{
  "head_dim": 64,
  "activation": "swiglu",
  "norm": "rmsnorm",
  "norm_place": "pre",
  "init_std_qkv": 0.0365,
  "init_std_up": 0.0365,
  "beta1": 0.95,
  "lr_head": 0.00621,
  "warmup_steps": 200,
  "final_lr_fraction": 0.0,
  "dataset": "wikipedia_en"
}
Each number is 200 + 30 x the weight over its row's rms, rounded and kept within 0 to 999. Layers, rows and columns count from 0. The size before them is the row's rms in percent of the matrix's.

# gate: layer 2 MLP gate, 448x192, rms 0.233, rows 434-447, columns 96-191
# up: layer 2 MLP up, 448x192, rms 0.233, rows 434-447, columns 96-191
# down: layer 2 MLP down (transposed), 448x192, rms 0.213, rows 434-447, columns 96-191
gate434,094,144,167,222,217,222,195,171,180,204,196,219,196,210,198,212,210,242,161,179,226,250,182,208,165,216,210,189,217,206,282,247,214,205,242,213,193,152,165,200,168,218,223,211,208,206,189,195,176,164,259,173,191,174,151,175,223,167,233,202,251,184,257,178,245,202,254,144,202,237,190,218,168,265,212,206,232,209,220,177,169,177,176,259,208,210,186,159,181,195,165,192,214,168,192,203,229
up434,100,210,224,190,189,156,161,252,209,222,173,210,233,196,180,232,163,168,161,215,229,208,209,199,178,213,203,278,180,185,202,198,199,197,179,202,195,253,239,249,210,188,226,174,206,191,203,203,183,224,180,227,240,185,244,251,220,201,185,207,183,234,162,207,121,241,216,179,215,237,214,228,220,230,180,181,183,178,238,203,203,234,209,168,201,222,233,210,227,239,225,190,160,250,228,230,161
down434,098,224,180,154,191,213,129,253,201,172,203,183,202,161,175,155,166,201,184,205,196,221,212,210,195,164,233,241,242,230,169,226,141,197,160,178,196,238,197,217,221,213,164,213,202,137,247,222,161,225,174,231,231,200,200,214,259,219,197,203,215,311,181,194,159,231,245,193,186,189,216,166,176,168,186,154,225,191,185,204,221,174,237,179,198,192,228,226,176,204,190,158,166,255,168,202,125
gate435,093,253,182,192,192,221,192,238,218,227,201,245,203,146,218,200,222,215,181,179,144,213,199,219,194,159,242,233,231,217,229,175,207,232,231,161,160,244,224,211,225,232,145,161,194,237,220,206,202,209,161,207,151,242,177,228,219,239,232,178,155,225,223,211,162,200,240,180,206,216,184,135,158,206,191,192,249,201,240,191,190,219,135,155,223,215,159,180,189,177,196,161,242,187,171,208,197
up435,096,171,225,231,202,199,237,141,191,165,189,180,234,267,171,132,176,219,258,171,224,259,154,221,236,202,171,180,199,205,176,164,183,251,189,222,185,202,133,232,222,232,205,209,174,160,182,199,194,134,265,217,237,195,227,230,198,228,195,167,242,188,216,196,188,158,200,199,174,230,205,182,265,206,196,166,206,190,241,228,218,130,193,160,193,233,180,155,205,186,196,164,181,202,238,161,204
down435,097,171,215,224,198,211,159,172,211,150,193,175,186,215,221,184,217,257,242,222,228,248,186,163,205,159,191,189,195,255,171,280,177,222,182,173,199,199,176,194,231,201,206,177,213,153,241,202,175,172,206,221,187,219,209,185,189,151,228,172,170,192,190,166,177,191,190,232,198,155,172,247,122,193,167,146,204,164,192,211,204,197,144,176,188,147,190,137,228,165,224,229,211,164,241,112,184
gate436,094,237,205,232,227,236,209,250,245,170,205,152,157,201,206,214,189,190,136,213,138,199,155,129,223,214,207,185,161,275,182,162,195,163,205,191,221,182,203,158,234,258,192,203,201,209,207,246,246,201,207,228,215,176,247,228,175,205,224,233,197,163,149,185,185,199,142,183,199,216,219,151,199,189,156,271,262,217,195,157,222,218,212,155,191,197,197,185,163,196,151,169,234,190,177,159,189
up436,091,232,148,138,207,211,255,207,221,161,227,177,219,263,165,198,187,195,170,230,167,205,188,222,196,213,193,208,201,190,156,167,166,204,182,191,232,219,205,255,213,237,245,257,176,211,173,185,315,194,182,209,236,173,221,174,194,185,237,184,180,143,190,208,200,110,181,189,199,194,163,242,167,165,212,233,221,230,213,138,194,196,223,179,212,191,223,132,197,214,166,215,201,217,214,224,209
down436,092,233,209,236,222,201,224,175,137,125,222,160,138,241,175,162,194,170,181,151,197,217,163,138,202,193,165,215,205,221,152,234,135,197,199,174,195,233,225,154,214,245,196,208,181,212,221,256,244,200,189,167,229,240,238,196,184,198,234,211,275,182,210,206,223,231,192,181,235,203,242,190,195,208,253,236,246,203,220,165,259,239,200,166,199,180,227,216,197,154,212,232,219,180,156,229,228
gate437,105,146,190,235,241,213,203,142,229,212,228,203,220,256,162,174,178,206,215,177,193,234,196,167,192,197,186,186,219,217,232,208,229,176,233,204,198,218,154,189,247,153,154,181,161,215,213,188,204,198,148,184,212,251,227,194,156,200,183,204,194,177,200,177,232,196,142,242,220,148,175,186,229,214,173,218,147,185,190,205,151,159,194,169,264,193,196,251,219,221,227,214,218,208,200,256,185
up437,107,194,189,240,191,206,189,225,151,206,228,242,206,193,233,183,201,227,253,141,217,183,211,205,162,237,263,188,152,161,254,160,216,193,192,181,197,171,171,195,213,208,234,256,238,196,224,213,158,196,253,269,175,181,227,204,216,168,172,134,158,150,189,185,206,228,214,219,220,211,225,193,229,251,189,221,197,190,253,184,281,176,240,197,197,266,212,203,204,170,221,197,197,180,195,219,210
down437,109,199,217,207,167,192,218,259,180,154,222,216,195,191,241,165,163,172,215,228,184,189,163,177,201,176,174,171,235,163,232,202,202,231,203,174,244,161,191,259,219,204,206,206,218,227,227,184,213,189,200,226,197,122,198,213,258,177,215,170,179,210,163,200,173,200,246,202,211,249,196,201,257,210,210,197,249,185,213,231,251,219,232,239,236,247,164,222,201,154,233,200,206,173,217,230,215
gate438,098,177,232,194,164,236,146,157,196,176,223,241,190,161,205,152,243,177,174,276,158,222,223,175,203,163,267,216,177,187,165,189,173,202,176,213,207,159,197,175,192,231,192,189,182,208,198,177,147,147,154,242,242,209,225,182,228,181,197,199,196,187,153,208,259,231,166,212,207,155,233,119,190,224,241,206,153,189,201,224,187,155,224,181,202,171,185,222,203,181,197,200,244,194,152,236,200
up438,091,226,198,247,171,234,200,134,223,147,189,245,192,218,247,226,159,228,179,189,249,180,215,256,196,245,206,210,173,231,231,212,244,171,253,234,214,200,191,223,163,187,192,132,175,249,141,144,208,169,141,148,214,204,198,216,194,234,220,174,166,198,202,233,200,217,208,186,186,236,173,197,168,179,204,238,149,222,203,205,204,157,230,237,221,232,198,201,188,186,270,202,216,213,230,175,162
down438,099,171,219,192,189,197,185,242,229,136,203,192,134,214,201,200,208,162,169,231,234,200,218,212,212,233,219,152,209,175,160,193,227,203,185,242,158,210,201,218,164,175,204,235,247,251,156,162,220,257,172,205,194,220,227,217,210,228,230,151,198,158,171,216,169,189,220,194,227,271,139,171,218,213,227,231,153,162,229,254,259,219,270,224,181,213,188,238,184,243,238,208,204,214,217,219,167
gate439,108,221,163,249,176,176,205,201,234,204,182,169,171,206,170,200,204,169,212,207,225,230,196,172,185,246,174,195,236,215,169,202,222,195,236,194,258,201,202,128,205,180,203,196,276,212,249,200,228,198,186,190,186,204,173,206,138,227,217,219,108,224,211,213,263,207,182,202,237,187,218,257,202,160,193,223,210,165,201,231,218,206,176,146,234,269,235,204,191,173,182,180,194,203,191,172,140
up439,112,214,195,216,162,201,150,214,137,193,191,226,245,258,218,216,190,176,199,168,148,173,207,206,208,198,263,239,248,213,184,187,182,176,163,210,147,189,204,196,212,222,214,216,169,150,203,198,211,184,218,275,229,192,235,219,227,187,188,136,243,199,206,247,138,218,195,199,192,234,168,168,229,198,143,179,117,199,204,189,156,188,213,216,194,220,207,164,177,218,239,191,183,142,223,263,171
down439,096,220,233,165,187,245,246,213,174,209,195,224,251,263,209,187,195,166,181,204,164,160,234,204,202,192,271,190,228,197,190,206,208,206,170,203,222,216,148,131,134,235,198,241,178,211,178,204,206,165,232,232,227,217,227,217,154,233,185,169,268,179,169,210,168,154,183,273,184,201,249,226,181,174,185,123,144,212,207,239,190,242,254,186,177,174,208,202,210,121,209,190,216,156,242,172,197
gate440,093,229,191,224,220,194,195,178,177,183,250,192,226,214,195,203,195,229,207,180,211,273,257,238,189,226,143,127,199,245,227,181,190,182,155,218,235,223,193,163,227,189,170,204,198,170,191,161,207,243,211,256,197,182,142,199,224,180,216,179,195,126,186,167,211,212,180,245,227,179,213,214,180,211,253,202,206,195,168,134,165,202,191,201,163,200,225,172,187,227,202,191,184,133,237,184,207
up440,096,215,162,207,142,175,210,223,181,172,230,181,206,189,174,199,166,240,187,218,215,234,179,238,212,196,188,184,179,209,184,156,162,181,231,226,222,191,240,204,248,175,246,184,180,198,249,245,229,193,237,173,197,205,213,208,164,213,188,197,198,145,181,181,150,238,255,251,222,199,222,206,154,212,221,191,225,180,218,184,190,185,172,244,181,192,209,214,231,221,196,204,146,198,228,228,179
down440,101,224,207,214,172,151,194,218,175,169,196,169,163,189,187,175,200,227,178,238,263,186,219,173,228,183,209,172,201,250,210,148,210,204,177,206,236,196,162,166,250,181,208,235,207,199,228,157,208,234,225,231,237,235,213,216,219,202,194,192,203,195,233,229,159,178,211,238,185,187,184,226,193,195,258,196,236,173,215,166,175,160,186,206,180,146,205,196,218,170,186,212,211,195,166,182,169
gate441,094,198,173,181,218,165,187,196,194,215,194,179,209,169,197,195,142,124,146,160,241,225,239,191,136,191,209,225,184,212,211,245,224,192,192,222,185,151,193,192,139,198,218,125,195,202,242,185,204,260,135,193,158,156,166,156,200,144,196,196,265,208,181,153,251,182,173,171,219,158,197,207,211,201,208,145,185,233,134,165,216,181,247,231,191,209,163,184,181,138,150,179,212,163,179,235,193
up441,097,179,162,247,185,181,264,187,232,143,194,180,257,199,168,210,236,176,239,226,253,178,202,138,219,186,186,203,242,177,157,175,184,213,185,167,221,161,211,188,148,211,220,212,201,162,182,234,231,154,240,175,258,225,218,196,188,206,174,206,231,119,235,217,182,237,241,215,173,191,260,214,206,176,216,231,199,176,168,200,146,192,185,212,164,215,199,219,226,212,243,217,205,168,210,181,151
down441,099,200,257,208,200,165,180,211,176,193,155,194,188,220,175,185,197,185,211,228,227,195,213,165,229,245,230,266,194,250,182,203,242,222,177,227,152,176,216,144,174,241,172,184,224,146,194,169,169,252,139,196,181,203,194,168,178,183,188,255,203,179,221,171,223,175,208,188,165,137,210,146,161,209,184,155,232,270,182,202,234,226,213,208,171,191,204,208,141,184,233,234,293,231,190,220,169
gate442,094,255,254,192,239,220,159,183,208,183,203,181,206,150,208,178,239,213,181,223,198,229,227,174,236,206,213,231,223,186,228,141,182,235,235,181,243,197,233,221,148,184,153,247,215,259,233,175,219,179,195,245,167,165,190,209,219,179,236,225,237,189,229,182,222,207,215,235,186,186,217,213,157,180,211,168,197,243,232,217,201,165,228,180,207,191,183,185,267,168,210,189,252,201,235,179,227
up442,097,181,150,174,205,201,240,235,164,172,173,191,214,241,185,170,172,155,236,150,180,176,183,215,160,201,148,199,200,188,209,230,222,220,141,219,188,239,169,146,164,203,168,189,204,213,164,242,145,228,174,200,189,174,208,241,206,189,218,193,142,222,248,225,140,178,187,177,167,205,233,171,166,174,167,207,217,240,217,257,208,230,171,203,209,190,203,206,117,246,212,211,183,168,201,151,197
down442,100,217,166,258,201,174,257,230,214,210,218,238,197,163,185,254,235,208,189,212,234,169,257,248,219,223,204,180,229,195,192,193,233,225,189,202,214,240,128,178,211,167,185,160,206,234,176,236,179,222,197,234,216,160,154,238,206,167,252,182,208,173,177,213,183,201,150,254,212,196,213,182,203,183,203,196,182,163,212,211,251,228,176,231,184,249,202,229,190,147,238,213,232,182,221,216,177
gate443,087,209,210,214,143,215,206,209,212,182,193,188,179,214,236,175,189,193,183,207,183,211,248,226,221,200,189,216,244,194,226,153,232,127,189,231,153,174,199,166,203,150,182,263,222,224,176,178,207,161,179,203,169,222,211,175,158,255,157,192,198,233,152,190,184,201,216,230,262,190,228,213,131,233,238,171,222,234,175,168,194,129,223,216,211,161,190,209,181,185,205,195,184,157,170,251,210
up443,096,252,186,234,230,210,159,244,202,169,215,195,222,221,109,227,231,227,209,223,248,182,146,148,190,175,193,169,159,261,203,217,207,281,171,184,206,214,190,193,190,235,220,166,222,185,185,270,205,162,180,191,184,218,219,222,201,159,176,210,237,179,194,200,194,199,270,169,208,155,138,221,202,159,122,262,216,206,235,207,183,186,165,145,227,231,212,189,140,190,197,200,228,213,196,207,219
down443,105,210,143,262,204,207,200,190,193,215,204,204,207,223,195,211,183,131,210,232,229,203,135,220,198,149,251,200,165,205,176,209,169,191,202,175,179,206,179,196,183,195,178,196,244,203,195,215,167,199,207,200,224,201,174,204,166,210,215,216,252,187,207,153,179,284,251,187,201,169,149,227,161,149,173,175,187,248,199,221,175,128,134,216,194,212,163,199,164,198,192,222,228,204,134,155,222
gate444,090,203,203,173,284,163,227,184,238,191,199,139,228,223,204,260,206,156,192,170,217,212,227,222,226,145,180,148,188,211,199,154,208,220,212,161,210,216,191,151,186,163,157,249,163,142,198,211,166,270,204,232,199,230,135,241,235,199,216,194,183,215,180,184,190,232,179,250,185,195,169,212,192,228,191,261,232,208,238,231,237,192,195,179,248,174,189,178,157,156,202,197,224,246,181,207,146
up444,100,162,195,240,197,181,211,213,257,156,230,178,213,165,186,184,165,179,194,243,192,206,228,228,168,205,239,186,207,233,180,204,177,182,227,251,156,196,190,208,199,113,130,183,177,258,263,186,215,206,195,205,124,187,245,187,216,139,227,229,201,214,176,168,202,203,207,197,191,232,230,196,176,190,238,202,228,223,205,222,207,202,177,218,154,210,189,219,190,193,237,168,266,244,211,198,215
down444,096,169,220,210,248,231,188,218,183,152,168,166,232,180,214,186,199,252,215,188,211,186,202,246,195,163,219,187,242,237,163,175,221,188,230,193,246,174,226,180,216,195,193,220,192,168,191,252,172,221,174,219,261,225,139,187,264,188,187,192,130,163,168,185,198,221,195,182,128,222,181,181,245,214,186,237,233,196,213,260,212,237,224,150,160,200,175,238,206,227,187,212,183,224,178,196,200
gate445,100,179,188,176,193,224,199,145,263,178,203,221,180,226,183,261,214,242,196,194,150,241,191,218,197,217,206,183,181,172,229,221,263,185,211,226,224,247,193,204,196,223,167,204,239,167,204,186,198,173,212,232,180,186,162,176,194,179,165,221,207,157,237,213,197,223,177,176,146,173,156,191,255,222,278,239,210,191,195,224,190,193,199,189,199,264,234,138,130,158,225,205,187,168,212,260,221
up445,096,208,192,181,219,267,217,212,210,203,255,209,178,156,165,216,204,230,235,187,181,188,180,209,260,230,226,166,205,231,193,224,229,218,239,249,193,184,178,185,197,205,196,228,189,256,174,131,250,178,209,158,150,170,217,197,180,200,173,230,149,171,219,237,235,187,145,174,218,158,179,223,236,196,226,190,231,156,200,172,187,210,163,200,234,240,205,200,189,191,234,253,203,199,136,190,205
down445,094,168,274,237,175,166,241,194,222,212,179,207,250,182,226,202,171,188,187,162,243,202,188,205,180,199,211,216,242,184,182,176,204,181,166,182,180,205,188,171,248,202,239,211,226,200,219,214,240,200,207,205,221,235,197,199,211,156,239,170,163,207,242,197,189,189,148,196,185,205,174,199,184,179,216,246,228,210,270,245,213,193,185,214,186,220,226,231,250,203,171,208,196,196,241,124,198
gate446,103,181,191,195,180,157,153,177,235,222,187,182,202,239,196,215,152,211,261,200,182,250,204,203,199,259,180,163,215,201,276,180,214,169,260,167,163,229,219,163,186,227,174,135,186,229,190,223,138,216,182,203,193,133,229,102,185,241,218,260,155,191,150,208,203,221,165,180,163,197,175,187,223,211,225,185,178,226,233,242,189,154,218,182,156,186,193,182,182,179,219,187,197,192,222,202,274
up446,093,182,184,158,197,236,203,196,203,244,178,162,214,155,233,191,164,216,203,217,156,238,160,184,175,182,222,218,227,201,211,206,211,184,220,174,213,216,188,195,189,175,156,186,181,280,234,241,205,259,200,236,151,235,228,202,172,191,249,213,155,168,188,150,246,192,198,211,234,219,212,232,183,188,207,169,260,186,207,229,142,156,248,245,178,215,174,223,243,201,188,189,233,192,173,223,188
down446,096,183,168,200,175,217,227,143,239,164,188,191,205,174,191,216,238,228,227,159,177,191,189,204,222,219,179,169,243,214,231,212,240,195,192,217,172,233,158,172,209,209,210,189,211,204,176,226,183,230,179,159,209,168,232,136,214,185,218,213,218,219,161,178,151,202,175,222,255,219,147,191,245,227,235,192,194,197,190,218,246,201,197,219,201,200,188,193,198,169,192,226,178,169,232,157,241
gate447,107,220,157,174,226,174,237,210,170,154,175,219,199,203,143,156,209,168,217,218,196,219,147,203,201,217,196,209,217,221,146,163,227,167,193,159,233,170,183,201,197,209,251,228,178,239,167,199,145,220,155,195,165,170,170,200,188,177,233,248,182,193,255,118,253,187,210,218,205,206,224,215,130,184,199,190,235,228,200,145,198,219,172,188,221,144,250,201,154,208,228,178,212,138,206,156,218
up447,100,169,252,226,191,206,172,199,233,170,199,223,189,182,192,204,156,200,265,183,174,249,227,152,240,190,201,215,249,247,178,186,230,197,154,204,203,195,150,191,221,213,177,208,223,170,211,210,193,271,197,194,231,235,182,155,230,242,216,221,120,242,161,185,158,195,175,243,239,249,161,217,230,166,261,198,190,202,193,165,198,242,194,172,189,201,220,181,215,216,262,171,145,176,203,203,174
down447,098,112,193,156,161,198,223,193,211,205,180,230,196,162,203,127,171,220,206,182,198,222,190,185,170,188,179,200,235,166,182,191,161,243,175,209,164,195,178,249,220,165,265,194,218,203,230,213,225,198,181,233,225,166,249,152,211,238,211,236,218,174,196,180,208,190,225,193,188,136,214,204,232,194,163,158,233,162,238,230,179,160,197,180,200,156,223,193,202,197,150,169,199,246,223,208,226